Each number is 500 + 40 x the weight over its row's rms, rounded and kept within 0 to 999. Layers, rows and columns count from 0. Numbers have three digits each. The size before them is the row's rms in percent of the matrix's.

# gate: layer 6 MLP gate, 320x192, rms 0.228, rows 36-81, columns 96-191
# up: layer 6 MLP up, 320x192, rms 0.242, rows 36-81, columns 96-191
# down: layer 6 MLP down (transposed), 320x192, rms 0.145, rows 36-81, columns 96-191
gate36 104:431500497521491571470549396462504522546544536443533538497527447512512493524542500498428525471499462423521487421429468512534488518427467511510493551458518450514452441480498480487502457521533489599501497480540504484525555515483435448552534498493456484555502437504439499546551546494523550519
up36 106:561523502522495468466536454481603508498503491519463500474547597488459503463514539421497575513500449470466511434486527477474463491485410508478523463526479481435499493553431454521507508470457460492497555486518474484499505524525468439454549528576460525381514519561429485524487533522541515532
down36 104:504484454515514447510502472487536540488536450563540584501438509508534508464489553525441454498496512490416524491556491552573476507514578468532499519498394543524529556524506466506538501471486525528510471464526477493510474512428453451554504469431530514539529518469428435464423430523524582528
gate37 101:430551548486531498578427566506529514539505520502445488456462534443404506500468485484512426524515459552525441555475551502444532427465509488517524501507524528440500528464527492489432617451452494447471471462492422484540474477532544484543459515551513508451496539497531455483524473519555511488
up37 101:531545505479462604469532506490562487514523545456465498589556560511494530499468572475491527474558500533520520549469513493513498403443509526531480502511513465540474540549488527527489457479539532507547539498436440578516543474576394473499526447497464493550476531458548476544532534511560537468
down37 097:444525490465580517538544436452433418528486414493530419465484486524521591477510489435500456529561422424547520499546525564503475489536493553550424493509482460493460545503468479520582534501596453613524484543564511515541508474455501489483436443501449490544445435493574507521525469521489459513
gate38 094:523531510464571546453519439462498498455548540463493484525473525422495486506486471599592508479509536477558444521484425501489465557441413496478518533525499417419482495453518512494499614523546555454536504526471521444499543503515470500471529509514574530554539518517505517528493532504438529455
up38 099:491535495582515482505514470484524474475532490507505541553470468474566470453517472539533519525467511587526456499549526528506522479432518544523516479510473478470561546552529449472489543531422539443460518424457469523487488457534422468457420439491486472541469464513464503504463516482494444491
down38 096:446534425554558495608485442414524553449484445480508534584498484502521498493521460516454509570518449597485549532535489474518483469530503420448555557570508454520485499487593571518463480506523488538483528557542481568502547524476553442499513526505394567454512521464445521460444482492468463519
gate39 099:532468476525555511405515516507475490443448575568532540473573453517530544496504503531478479535479453481469449477560499526481526557520544456596437492510501538539452567459460495540528540473497496515507450526517541519464506476546445435501515513497448527446493443508568441485528396477558521508
up39 099:462506487492584528513536440477484540537504483494513519504466516524503465473516458468490529545471477486550498610404459484416416412548555543531490468516470527439510513499523478452490442425519535528498492477461492533467471537456534491502519486454454600500534511481447509474513552489528517522
down39 102:446436513566447544406540471521519459512471438469512452485540508476521447563526488493528399515513535477528417572517524559453448565473492534452494572539512452545447529495554518527472475573452471453451527522497469436529530495451499433484545493460430491520462481456525488455552430466484580555
gate40 106:456547502449462492575506459497539526490537493492516481505557549567498506533516504536460418496520498446535530511484409583494471504465498516526532448520484426489534503490498527469458502491440504468555479578465498445459525455557548484511493458516539429523451473496531478583542505506530478488
up40 119:486520487530511563561495550523474538510495450577425438515527434421499474475508499518553528482585501600517523553498523503440555523488514486419540571475473534538548491500502514555480520551575441522446515421543425524460442501428461498518570530535485534440496509492534467508449468493514511524
down40 108:496501477498514449508471489495539522464532504546462534526479532473342503456495494580553493508500435448519476495505539424499580459474479524496484550436566520503502566479544498478485480531561512562451534453490478441533450469442498502448484549460444567542539441567476507544454500466536533473
gate41 093:527509516529547527544494532541525497550561524466471486502514467406489496443450477541529451494485411410495546487581430440538466569563505393549427443495478476493485506456517483464492489494476517524555539468526515512511550469465542520455553491520426470535477520471451460523485466525525437501
up41 103:460554499498471491548579469510536475519544526552465553483568482534505462463441447501494542490566495498463457500512411526416448488555492494532532541489488494503489531449488484516498488498548459536483546439534512435477546486514504532490495462508454496562494501528497480488478418468552485476
down41 096:427466538478526457538541413426487492541508549510492512479457471507457511457597535500510483505478472543409429527464477493478540434476523572466552527519483480451474562514464484500469460580536543600492550504479475545547450480449524507539461549522567500525492495532484510549527526459522530518
gate42 096:486459502500533442545458452446512495471502493502569478566491489551514564497512518452529500484532493447519559402515449495476509485535534532474517501464506475486539482492529512500508516481482524486512527516472417577475487542577515480504494554586583519468551534525499415527473563586519551514
up42 108:516460482484539460547504503454575514470569510491531526502529515505442524479471473490481450480521588478499545406539504441511555484504517529479538458505490410474461522454494518565503483599503530561535511492489466554475459509418513499531536513484531497504582464566447425447556464455556516503
down42 102:515503477500517442548513465520513470548554526425460512527486529558457445424492455561546505514540501516491551499615456495520477553518506508526477452506383468505532482447491537520481502479550515503477467496453563529541462474512393477529491565497561495579577438522499477541614499552459495495
gate43 095:513570524522523504620650423488521520498472484527606526505444496463567456463539509568490512534490509514494451461431501565485569473472555598510553580427526530499485510465520483584495538488487549541535488537475444454502488486515502471534469527470464494537473504494517472517462500537529494549
up43 094:513468541464391455433497517493437458519463488473459472463526506528503447543594459420511523492551520480532553459496474517434450488442517458461579565491518517532530534434521585545505541544469494502530471485508411503496519517482479487440528439520440529453467559536568540481462493554458528562
down43 092:525510547557446509589515378453469422537482481549555498502544482477509430434512512533540506540510461512504522489474548468461542536533548545560576548449497524511457429510496476454559531468483559464471516513558492505497461449460483454462433517545523519485469508451515434538497464485501538483
gate44 101:514475564510448480493491454459494560498478448552522521465516523458467490503477499556490518558427417526505482482483501509493506504489550533544542547487500472494520556494541452475466567461468539417559464458506525517499502468521538479455515594546473516482499473503548452491523409495494462478
up44 100:470497545494431553436507516486479531493492494527507475496488464524561507552487521512475491553483383539492498502479565470510503509498567492462573469492528469555502477513463514399487584554532485479434519481489462536451512447559482503483479599493514501526502463514539537574528454527511401484
down44 103:477528587507528344451482453472496506488418581453461478487490497512540485497470506481473484520520482529477450487506490459499481493538624524534504454439454469521533491481461482510482464504489469492615508508461530477533455406440492547519568479475472403452503544453516560561460511486564538562
gate45 102:482496525507507497464494475532529513560487589535546519532436507499488479499462472588499469560541454511506520440449426505487536447513552496547446592422423417482500506513512502505487551443609496547459527546447481445516503483464507459503517488510483460492551443499534452493440510522467491500
up45 102:506486470495523423508475492494549490541502509410574497479522481486523489507457517529537507543556517475526491509549481547438480385482525453517476555541410493472529484512536464512509487428586429556536510517495495499458527490512502570510439474504560518521530542561491531498426495553513526513
down45 101:470476453466453479531517518441526499536541547553495530531486487583471533550475443536509549482561436532534481512432526503537507501548527403444511505572453557518490497413508513504509467444532507475522575470403491546536499525568476476459578490510504500526504482585544493474502499481507449490
gate46 101:446460517482503526452472470493476555531544515493534465490511503460554474451496542463497544457503485518509495480437443466559501559528434536501497492504479552576429526554492488440518585501540492463398513449480540461462488486545497391506531552511461535497497506557445544519454553591473562559
up46 096:471482589504449516563491413536546556474503521496529491550547468512541566543521464496479481536518414464497590487590488478453452439510464460523461471516439474430510546545531491532453565567436480508561580451532561506552468456544490528450502509479524523455511435469539500518500534513500581500
down46 100:449553538418535478520502538441519523480581596478494561587462508502460565476520530429510446570505484464419544485549451540445506555520551577464525460448539486546463477514495558465476556550500512471560489470478524511534503475497511519501565470547464527567519433481510523526442563495507481498
gate47 101:476532514476463472474436501493502537445473523548539449511470498579567513489518505550451441472522441552518525529542557509490501438459511502508507506538531490472445417514504394451508540528538575528510504545553495453461547469568493499388526485576503477481541491534525472560480546555547432563
up47 109:525524530525440451456436525503479466507446477526514431510438499458463479389497497467542494539488483556510544529530444489494473488519536495563453467569455504512470518459532493437474553562547521471466545451516556461522494525531528508481462500545493544481548497502424516466526414491507518556
down47 109:518490483514478461488539500545524522489534551552478492571478512519520476509523479469447505477503419419446449473440561487470518543482496545492527576490484492511508504521476516433491454581514559466544512572519499511513519517433470495545487511565555546523525473436492548492496511401405496502
gate48 094:492460526512500530496519494544510540505450546485591462480477511503481534495467504516438501435575481504514460484430486481516496500443487487577462557511460437492519498484487492489523438453445528535481504496454512500498482522486493513543539491539538505548462528492520510422555561488486561500
up48 093:476538487498486508432470538521521547518501520483493473458558500422535430474520517453483505450526484456430474532520566483499569565487428546527492532498413502430524545550436451471537494518478455453557515501521443504467460510572501545522480466537490511430467504465410569518488495487493484504
down48 095:569505522487483551478467476483488526536591489531500537561466489482494534546463482433520518480525448556493457524532501511440411494452494535480357518483444464461506483462466495510471508523565489490501555455501467483466480528458518500475440492473524515495570511457477463439476541509541544538
gate49 100:470451517512490497551451512486488481570457566468519538484512496518528494512548519523460407585553509550516387452572490573497480554552457557500554510440537469529468503494471466497443468434467496493534478487503495497464528583496469539547507469495449481470485503431540466539500580478535405480
up49 099:510471597485445517553456558509482476581533502471497462535476514470508491506531493399438508500565443487497548491507465502475500477534531525481561506473437521479480501444456467460548477516448495525557464487466495440506463449460512550412464522517515480455491444433538532507486512457549513513
down49 101:524489520451486508475496509498467512520419514490523448489470521511443509568530586507558424527518471525556431433482524535465522547432483499513491480552401508526486425505477487533454519464467537513536510486505534486431488503512475532508446479549495529538481456484574549527519641528520446485
gate50 101:439454465555463531482545490546445566490493485511512521402482466473566458501514522548484446451563490484455502499530533551510543557533472540522464490530508561463453519443469459518487537528524485536567484468526469475455530574461487412522492454478519571544462518521511424503455484514523577539
up50 108:491548491555440493557491516557438472551472574508465586515473486493578504506581525535426471562493460445492599486473460494533473506468481554510500551547498488433530552451472534506473523466506481518522519503479490560430503494512523509485508397476484470393501512462458512537556500529583470504
down50 105:568546469488502481455485528449476440554534484496486591436523446490435591518496560502554514486556450546422530592496541490539455511503497497512519459548514498538530497473419497573506465519562405490467496491561515443493473476417558534468503455525444480489492526471476513486524469477504558421
gate51 099:461474465466473441470519525492523516511523511467438493443483577477426461440480469481476432523413527503487493518516542532472457522512530502504450550536569472395464492460513580575472446513558500475457506454483519470443470466472501505522483460592517555458515529458511466532558551495551464490
up51 101:488519480434512501488520515498468490542564457468514485538488493380508486433409487477546520450519523467593516529442503522474545538496461511511520517539540449498551523490503534490517522481485457450532460508458553473426478516572464477456492479510481515452526470506582503435503494572433539513
down51 097:507527457466518530521498501451462475464584474546564468498529457539549521490461498515515482536490544480582549441467538517491438433556491474533454523487540574484495561553545545499436458451442448498523397518452531560524574520515509465407543551482574459446419507504534528509476521551548509514
gate52 093:518481476536550517468451515530488471531525514496473435490446501505398583530542490521523527523575506486525435493523556542470459505520474496491519557541480462529459514518469448531492507645422487561479456517462446406555573463537523489490473481502530458475531459535463547546544555556493527517
up52 092:476471496422472544485429505549546535601464466510456549491492458505558503513506512520542497487471478447493480561501492473470543485513509485480495441513505537532466494441499487486469413492472553485461469470506541524408549525526516536459507485519479456564577551457569530556584511467465540507
down52 097:508462464493525541536508477483442468486514533483490496550550513463606520516462438420543538494547476612476529494521494519519493458526497491499410411486564477434485442508503516584473548451481522485466498486495472531503494476515511464513586505518574481486542486468478465536458528515438517492
gate53 102:495468472517511553510473475537421538503498511498524533371527529496516452517493463514495485541560454476517489510469516495513445461480558494522539459468473467491452553474503531469497557491496559502523510529455499469500485459471511468488524485445488478494453490571568481528479537463481511471
up53 105:466518495451474550491476441480567572474453645441482463408464559492516447487533518522430476494442476494457490452585453477514428499539571425481440501467460462527503464503491486538425527594470478551525518457489497536467524414589446444547446556496457432478465437523534488454510453476558464523
down53 113:461503460457539506479474504514544488428452476552549554462479490517440461550501519485521518549535495481505433518488559535472518466467430468523530492532483600501491462452529500429480497467469498545562536491449513550514569569465471466506444532492438444459492492481507496472439536481524478524
gate54 094:501573527449521512543527431506501495505524536524448530549484502437464513485555492475532380504486482474617500442499468516495555424507497482537520525539532525528526546519460536549479554506494502454513502538439479506510472465500454442458571498542532572543466507517509502477538479530453533463
up54 099:517478496532495470493487475519437518482469537517544545537593541539529486509510402418548464524524487398554500520424608502481490529472446496462473495479573461435540520506511501455448573469497436584439511476511481447514496439534427488491510467460467501526514528491494443495430519547456486497
down54 097:434495438579466474442498509487487474516489497463451424510468436416537489511564448554475440471532534473487483540516529502527465509531502496624452528517495551497534506489486568399521502559556476495545513494481457469448496574496514538514560470565491449570401494454488487546473512469466485485
gate55 101:456556538427458474523475516522524508489444529565521469539547560491511434441535477525505494519504484512539452504499542507476511527513467488507491522441490482486485547567480473499525529428533503492463610405530561499558501510510483552480555500517503419506451483534493523497527600470482433476
up55 104:496460535544537435462503451471568493496482430526508491501457497528536516494526485492478548473563483488528515509434491395515488502443485493497498502520483509519405386487470510444480473488565515518538495527543483520531499496467590520492433482552525553550492489460579445540526516480516474530
down55 103:477512523513544553515531539510495514516530480508499467489496531490461493523480518547520476469526554477464466523499475474600472465503442527465526524480527504505396488541447473469542499487456474484531468470466502488464542506489525457498508494505465594508505496502525539515466485496596472452
gate56 094:487493515505536463560546466541538497459489533567498518532391496511512557484513564434570515531420461535502495492510473509532465499484506513503559568528495479491496546491544501533440484488451533514489533412509535497519559491440475449451471518470496513544447515531561481457506511494578480546
up56 097:459497488479515511509508467489477466559515445483526451459468377546447533512500503428505464484529539535491487500536574510481450451542483441427443489475475514511458412531490500452492607545497500572470542468532524523536555479504481522541520509553509587441529483484507530553519519447550490524
down56 094:486540516491467517446426436441550478479523544544483519451516577528442414510413538498487542521519509486456443494473491474542496586496564509538504525496431521514459456526508492518470523486476536563511528462532403476529496466450456526549482503486501474478498515565484510641573419528513470482
gate57 102:440536471534520535614458461512549483431458497547492546530541463476520439490555467460489495510475401510517461466462514497463471395518546552511478452442485540534524546535470532474564497581574515503481469534424546506445520487524489485448536508508446446569394527451465498558500493564541555491
up57 095:522462499508520548465554504497499491550520495529479495481553505585526551529548453456494514514587511431491448466539526488480556576473480443517518507483499487522480452523485467520523508482488519469492551515462471530552524567478500490567491421481491525488474406509492544522544491428559492417
down57 101:473541482434509449500499457502517552479479458488511453524475481478517540536541456542491541516416490500522528470599490478561474511462547522469554523518562485539540484398472495484453419495458512530498577521475453485483445506534393549467456505536532539522548515539461529477492452537403475521
gate58 107:447462505461525506507541413495486575507518456609495489507513520439524463519421487493473419459509465509486501498567484510467478413515505490509460576609563498451436518544503505522439515547512462556437458498570463531406556500510517482487512514450541495595487522494420518546483485476509489532
up58 108:498448449549459515532493460501491505610505484451510480529384502484507528489536493553526443481509587537427529480473442487497501517557431487474537498485501550473508465481423446538543472453447474487485557556511441472538511518466507392416478509525443463460549480460471588486552527459477558477
down58 103:538538508479492447486597494487467567535473500516530501502447458596543481482550509486499453536588442494461524504455469505525465546421485549463510484456456440536516455499483440501490462504489502479473500454499521461522434534517478490534560458590499468486494407506442478464494556522531515501
gate59 101:483499519487528509463499441551448541442516545393499485420530551500515548479417548467519440485477439437475554505536496540576543463498445477574448503502507500535500556481492520456535488516443604523563454569470536505510549536533568465490476502422496462490493423514518461518531543589511533525
up59 100:536584448430454512431520451567527479445566525478593462505532518501505528482482548490498478535480463488438453384515470507593510460426468544514508509486541492453513471532503493415479555522440504554558499478487496494529512409579515502492526460484506518528423506531442427537478587552548527536
down59 092:440477411466518459496461544523501510486543525425455518436497528450630534517447523470506473505455463512494542539557510523473465478501482512519471453541532474506532536532568485474476521460461588504548446460527434522557576492560504431450478419565533505518426494520459535471508482508552445496
gate60 105:478554536560455512471474517444501496532538527507414523441504368497552493548473416483482495487515541571544540426475540512572468475527534511489520513593546569476474541532465478490479484484441523461467431535469529517509519437450476455472478510565514511554495436547530521473538491496473414439
up60 099:540515502492544533432543486409423525447467488493461569475453487475467472521449580533542510518518494468478501516530465545555459510498488483602441453470514476426508525473488502490487447518562489450497546512499471491537447561489467477498439568536501484410395478488480555567573516531508467529
down60 101:449527473475521518533544460482523513535539486440487474561548459482533430469463589514590476513480512514472480576476419477502518554451397519476477445504507491508474520497529544497514490532497446555492572542458437586502518482502461452527405475478490512563515498568436503491483478502530477464
gate61 100:458494523535529493513498509481566456510463496466521414488495428440468456487529539586487509474532487472475524482529440555512515491529531504539495477494408499499524521439506422472418544406482401492559459514494516446460514510424490452479499451550483508497494504583514472543457612512496390498
up61 095:489439470460476509510507484519461476468499524486474431519550539486512428500535403433554484479466497504499530485514578530475547424470491476457462541532515460465456500438493523457475454486532543620563549566513421429464498504497526470478484458494470511542567517459444575570562557497476523510
down61 095:511386533460544477464508497500478453523504528509528491514484408531471515414527504447530446505542513502497484519577483495473487495537472591492549471546528537553518543449502452592460448497504413497538461549598490467530480518447405511518529495461491464491490527475500540433524548434484517470
gate62 107:556490471478475616488516473555472512562566572506533480559468490511508513487495487510499472471548483483454543524391499535444516498550490475493505525527505488452485549655488461486495435546595499475442423539470523509502575485465544428476470501481500538492429523515499461525526512484506445510
up62 105:496417468567591448481441509464523404513486481480556537509555480534546546518476518552567497526469455521532545484454473484570516441473492469477525486523487526491481500453539566520492515507568433489495459582450467536535491487523454519519509484534520470533505433428467479420480515476509507621
down62 105:501481525565506500538483505532535517482503585462524536535444573527449515522595442486523519448476483516493558485569489542572490500524535510494546485542532466440554475502510581453515419488486543549555477558483483484424484533473493444531459488559461561532443409489498568516529500542531505501
gate63 099:599503416466521484545522580484548546467437487479488552485544491489502476500483521472496499569565537514475480440411484495477521530421495552555550553472447525523493485532439513483508475553507641491533499446405500459454515504475527510498445498489423515471436535533481483514552504514461492580
up63 090:495504454495462483489468616452488506510479498502504532473526429431506572521542477414503538575458457573464471532551491503501498498533439474507549529518451492536504474515469502455449477477499534494503511443481583483569511453468491466511466522525538477465562469470450481461575538564529452451
down63 090:480495479477447528495515549472448459545482491458455582544436441515565435486538470491448464538567491453465421511462492514516505499521573450513501516501509531491508528471474536499408456540517490407563466491485505529483466471460400522539442502508515574468483455468505576493507506507469540522
gate64 109:513461481596504516460467483477504495553433416483492474503575556487452491510550512506482448517496453541481460517482450495450492451498439576516554464464519476434548452546487457456484489530451542529555498616545561503559530471450446489515539513479529448442473480517547566504465488485470533504
up64 096:437451520429460529529474445555476484504428494372451459494447505486557506495502492553528490495495526524448476493477486548499518506436519442502549480503487475498485461518622492505491443487465502487486526497484585571511585526446468527537511516537501552547505538484518441516465543506440533509
down64 102:499497492482502552459424535453432480453465494542510494516505463497636492487478499537529605499468480490478535468500519494491604444583488505514513445545496449544472467547464484492429503506520504518541487533495494471508515487510534553510468536497507509521521490428493504557477479475576501546
gate65 098:465522459449405476542535438563575528515498524421563497462528582591470551532513510436493417491478467468519528492496436543537460539504513552551545525508555479472481447558534504493514522499442549491555486559504481483459510475583515470508500450523467516593499494500486523515545558554498432422
up65 106:523514526544506523542502559512496484501502486599475519528466418521487458456523497550482568466533579459477427459530541468522482434463491437476479507451424553503493491480543528529421546592555489471527548487585541487550493474459419505509509493559548502461412492456525551549480434436490505497
down65 101:482509538488462516576498482551512492517492419527512502566525461508429419498542487615540522545437493490545486454491514482525543547567466490462440543550497526523500541498471527467485525483563487482391504551430431478478452517402442478555496530491490546500454443455499450492509567446495599501
gate66 097:481534464494494571561516571557533528504481486470503431538441476437520468526527473521512467444506478479531511508542450502482522511416516511493534512430543470434464497449448577530444506483471510486462485458455447489579498524538469487457553479538528508436535545496478502602483499503487528552
up66 096:484503525533484520482496488474508524574529497535562469462525537527457487450464494511515496528493406419507537514556443531472458584462479429539499566444471492486441468449445497484459508534520477497538389438511449501543548482571542454520530549474496544478428482524476481467500476538549523555
down66 093:504478478501513449460546496456471488528386415467520476465453545460509462464527478471515531469518524516483444390473481482495479458625426467507550498492532436520494490506516521520442440484483494515508475512522511440447554509483598486473537491423504521501519483501481460493490545441515502510
gate67 097:465506550542485510575506561529458474581528460507534501567567480567464503524473499537487554524559479570529484514498532556484586521508514478394578505478465505502480492466487484519536530574469561525500486521501501536446587501491509514501506542484488433461420512451426554490525443552613505400
up67 095:491504518504509479552466447467434493501510445551530531513510485472476503530481497533480481559490623469540531479525499544464511518520444542409453503388505575539500475454498572572557486509447542528521498523426540467521493563462516455478525520432486572488476533536569540496405517568535574560
down67 099:528483465523542554520524477521441451579490505500449459546522467546497547502541425504555515485602480536490465511518506488510512485502501604445496474491571505421498444454455512525564499444477448587513510595521546537478449488493505484512505513444477454508527476538501544451563506466475562569
gate68 071:503502434474529442497529501414472509465519535473477515435457541475573509517485473486571488492473478432510520460427528527436541505470485531478458500495458514519502481492484580465528527453527433550551497551510523527512519519521519453516502615479458459515488498597426519503480460490480484478
up68 094:504470508482519478489515527454457504452475491500490530525489527505407527495487485611540472513530457461500493483450509501419487592445470516551469561488522519486532497495489476494522519425539474487503578554510449509497553437424584447512531586533523471490469532586451549528500478540524514483
down68 096:456505484495558483497517481535504494537449483513471448546466508510693534525538509367496545507472520520502510514542516472601489520525535480456505463530473539451503482478500542504489476566465486521539456408519538482533465531585456544498491458473493525529502467422517452490473464497514543501
gate69 098:488450532442494493485510487461459504581508586499520529428551520542510454476521402466453453538515458483521538498549511435495463536504538544555520531471544535572492454468469494539458464417472541517499507512526468449486398541485384397485479467455506446445509483513505499571530572492539518512
up69 097:473572458427469518480524520448530471431536467471470503493474491555499494493465464516479512404524425509460543432509460536552482528502532469536511520487503529507458585489497455536529422496493507555479503503506500551583484573405495460528556466537515491457459438565453480480474526508502433511
down69 100:450479427568478528423423526540491424495516478465538549539535472470500578442503504461543492548493552573457472532504434508482469552496498517479468525487420512524515466455465520508498551520533535462526399481534465521525526535466564514514494556497438451548527503472468451485537492572452512487
gate70 101:493508500484511540410533493464498541452453527475530448466477479484488530500431588472510487442556571515465519505449423552462557450548581497484523472518551565475465513440490466481430479540446406530477517460444525500515433509499473514436558558512488467508441533531498521479557537479431520526
up70 101:567489494489543535427441482461458471570560533499459517570525553449481501513540486497480477502498455588495406497524483451472490530467452453484519451524509427366489510463460413517487500486443549502479573483486501497428530458581550430451481571498508499501494492541509510406498446543447509474
down70 103:540560485501480562558507472431446479511505503483525501525536440515500478502465467500504490527558443464476507485477457484484476506428492491480527429469484461363558526567496442530517581454494508480481591442534535565469473459511480460453545437549528484491478524476541546495486535522486469491
gate71 097:527578480455498471500423426504517528475520552472505477504499560459486469499533504495541495494543544541523533514475471564518532513522462500524482519688519547514467528528508474492482470472488544500536496620475515421505500556436529524469509485503490503531546511550451549465605479457473492467
up71 093:544473488498513567530445533490511475487603527453458456532493449487538488508508524558448476503509517488435488556494485408547536417544493537492472529473513495482549477491491534544502509524414488388487461519557500514544520515568460508500601454517480498523522539516530506429532449527531488434
down71 094:508518501478599497534532499507476483532518477537541543517488516521438485478517541468460488416485427559527493484556557498473486497518538520572551524454470537473536447564589446436463470445544470517503483476485522539589519497549539416479480494476510522450409477542533524534465485477476516431
gate72 099:436524500460478477507510499535498579498523531475467526486505467546542450486410510434519496454474498518475489493549492470474499474457536497504457474529487529487491523505467507448496449497478460503408489469514561486511524525418530439363560467504556578480433532518508527451507506533476513528
up72 096:453470494539496499565470535561560525527493538478479534512491503553488526512528494496424521523448467557481526518509580515487485451451585553464497545502496521502468547467500473487497510479435535533507473454546442531476513446410476568526487536533523505465456437495403499520523503489397490526
down72 097:527520533522471496476523526517515487450522525505517521573495538467503448558506508514504411405596537510508514484506508572513459463569471402456522528458488539554480408537526439473521477496560462559449511515490562485531555517536486532537483482564525487470481399509465528507415488487537475543
gate73 106:488480581481527506555515479526431497536537389506521528470499509461472477548574515563518482496430490531573554480467444510432527510529557496538524482446590503521480532477532533468545514500489531449538507431434534512430476509536499441495528503454470531511543514505532499574511521405535525474
up73 109:479528501489466478455456483492520465521465496543486528552518486567563479493473486463486476551487523447436506542540548541487497469502471510444520547496489545488490518494394510471505527491475507539516529544463526541421516532469529447470535478527398486467506446502478488515526509605514452459
down73 104:447563433487477489541482455459482555512483533506525475493545545533523514417476473413379500539519545536482550538583448484463548462457484547509500452487467512500453498480452531570512463490434586483489486474592556522455507508466507489491456543525449519472437481543489466467499547569508513555
gate74 094:505490504482563521510458503522540540456526545475594485490499528558427512469514491493560457474580570483490521494539457560559521491452571530542509466474498514540518468502521547506531470549603496477531529538557467544559439541506435468562537553567492392419561467481516424529489504496521532452
up74 095:470523469502486493467502485443473537493473514511555489518482444543523520441566517545548503430585522496417470447520476547474512479432447503424595480574555454487457529538547509478544512520477502581487470453507483462541433494552427468550487513555544506472484480510480485463478505471481558501
down74 097:400478483499539498501470510507447450479481497502412578509505460495557496520525560523438505476510505507440491522480489454490483409509519541370569498491475440488473496463486541464469582560536500544504544470482458517483503432514546502515502564494530457416534506437515501472516538460508546509
gate75 103:508516473509452519572506531493485503550441538503471526454501496409500525570515542529470530456560466544543550525529466516450484462490495536458526450525487458461451501462490516559517522515439457444510516452449534445535543549509527516476519507532532463534492509549459504510575506570557494549
up75 101:500518421544514486530422446520510534481510520584488449587508527472480548470455480505499454477486439546508502505476476457514465477505535446469473478479533555576518454582510573491508546544532438529510538472489499543491465516490408544404551545455500529437403534512466545547496492454520479524
down75 101:460523546484467539480419520542519521527500573461517448494485529543496525479448459570538445544443491507463542508467484454500517458524531450533507503415468498484565507520447470527510512469472452448506496491518485456436573508428508549568534474507530469482559590461606497488483475511484506552
gate76 100:513522479578462587488547528480533558503421480521600444561498510444485473539480461540480530531573513498444516499539485524493468578453526552483490509485503574588453471461506427458456514431502519485532521485529540496535464489462510491480430482482477515445441468523561434535483493537460444466
up76 101:502405489474480439533470497547507476535534474491433513447457466509519439431485551446533478449534432525506530530480527456475448528561476465549480483486475511534538551520527534477514540504493515498431502506489553527554499507542477478514498530543422533498568452540502556495591493516538489470
down76 099:446459515530493522548486515541487501532489490483490488490480429474547556462565462513543465452557477402524414508538554552494526454463520501495531504485583463519516547555534465510544495598513432514527526498507551445592515531498457475508543476443553481465549544524481479423526438629488546483
gate77 101:464496480562509531505476450506439565509448548505506475444556532487525490471447542499466503508521514486449451477507567538555539475523513550569581547591475423486499497529521497478468454456508534467513514440551555523500511434501506503510521498540546428532462551534490513440514531506484506470
up77 094:436605484491467523531549537458452482478437439472516531536465533505467400544533479507500498507454522475472486491490536489476503454547493536529483492498445477499492462495470554594473478572510616488481521470455526437487499464460471586531543464510463459537471510519540486583532482544519510517
down77 099:509491507497496530447532443504478488472431538537559490474472492529467387496580489464552544504536456573445507540485472496460530437561523478458515451507444512547527548519547513540474544477483497478508519472423478482452526510454385517510505490482490503497482487606553482472549539542508499533
gate78 100:561546446531474477508523415443422550523470517532517495480482534520432513537452521504494486449378456483475476454473518451511544524428564514541507557419473503492503491480533471477495519482494500450493430531504511488443549528446523506537483487439499503456603463541470522423464528560410470505
up78 099:449460516466471509525541502421522529508504561590472484538475486453490498456487485428454507495442534456481474504486462501563533505460523435498532553537510413449532521530572562570573434511461535487475482528484510516546499482523446464484464528440440426563483470518466516468479556549565532521
down78 096:425458480465474545526474516480517467507472447488506428479489520498609520478498586438528539494549498532614611530516513499503483435453561445493435512528599493460501469448501496458432463456523485529494507483459409477433505453557517441543465527406502504487393520570482529500574507480572509491
gate79 109:487508577471466507500480508480494435528466516540408498521556489487414492456454542558481491437526435536525490497518504495504512509548527572503528476494474476465452450481533493472505449532488494424553459480452585543520451558451532527539487501533549488450540482503413531507479477493558432582
up79 107:546520511501493531569473497529473491471531391519513512469541412552506512508553489518491492447515468457486468444525466489475529499496495531509524537468506353573501536506520465527493491535512417528454553481520524482598471544568420520483519511495495485492496487442539525520575528501498532490
down79 109:464503473512532499542531514526623482484553452506493541533468515483511524547465460513504536489494558504482506522427502500446496476543501486520466475504598428518436446576571529482514535477555482520420471486548519502512535427494484478519580513515506536522494515448554489490486483519473524520
gate80 095:495566521536527477502513497475608470571490534472505529479520593592550465514431523519481414545496516502494488507513503446475557508444577591530534444479473511534543486527418444491425522479545488561513457492478471425491575504512447461523455500505501544444492414587471441535539564509520517527
up80 100:485554426517544567505473492493511496505529450500506565511499471569447502533445479482461479502452502464498416445527476491501543506482521503430525474541444452510518513480562544460521541508452575528510578398514446527497566518405497479499529507461567512455438397480507513494545556499513518545
down80 098:513529539489435476464541501541530493501477524500536532476495504452456517460545473534501517513468432562534513488486450467507510480586418505529526527490541529504491432467529445456495559472494544484540507460504470458551501534463430452445527371460432531537507494531496500502519600517480534493
gate81 106:495560545484494520497592459426464560504453477516477526461535522501521464552498506581481518518499515464512455541504499480508480505534554540511480534541521570415483465537491471506462488591505497413499580556453539533540470466556541510461465540515498432555524540491519506500512518452495478466
up81 106:522473497460505487573456466455457482522561531479460485437561538573491534492484419512443544477480562497524604526490486479546501508521518586525492488548543525428503480485493427495524477514525497487546570557439471542492494476462461403473526457493548452529425511429451554511483528541480462545
down81 103:511443527481515495548474539440478464489512487385532505401468501486457501400470528534514501504429455431465488502486523361558465507455520447459485503526570477470478477519478432398482481474525477502471456531471520502480463471552518488553551497434490487424563483486461459525505518557493480503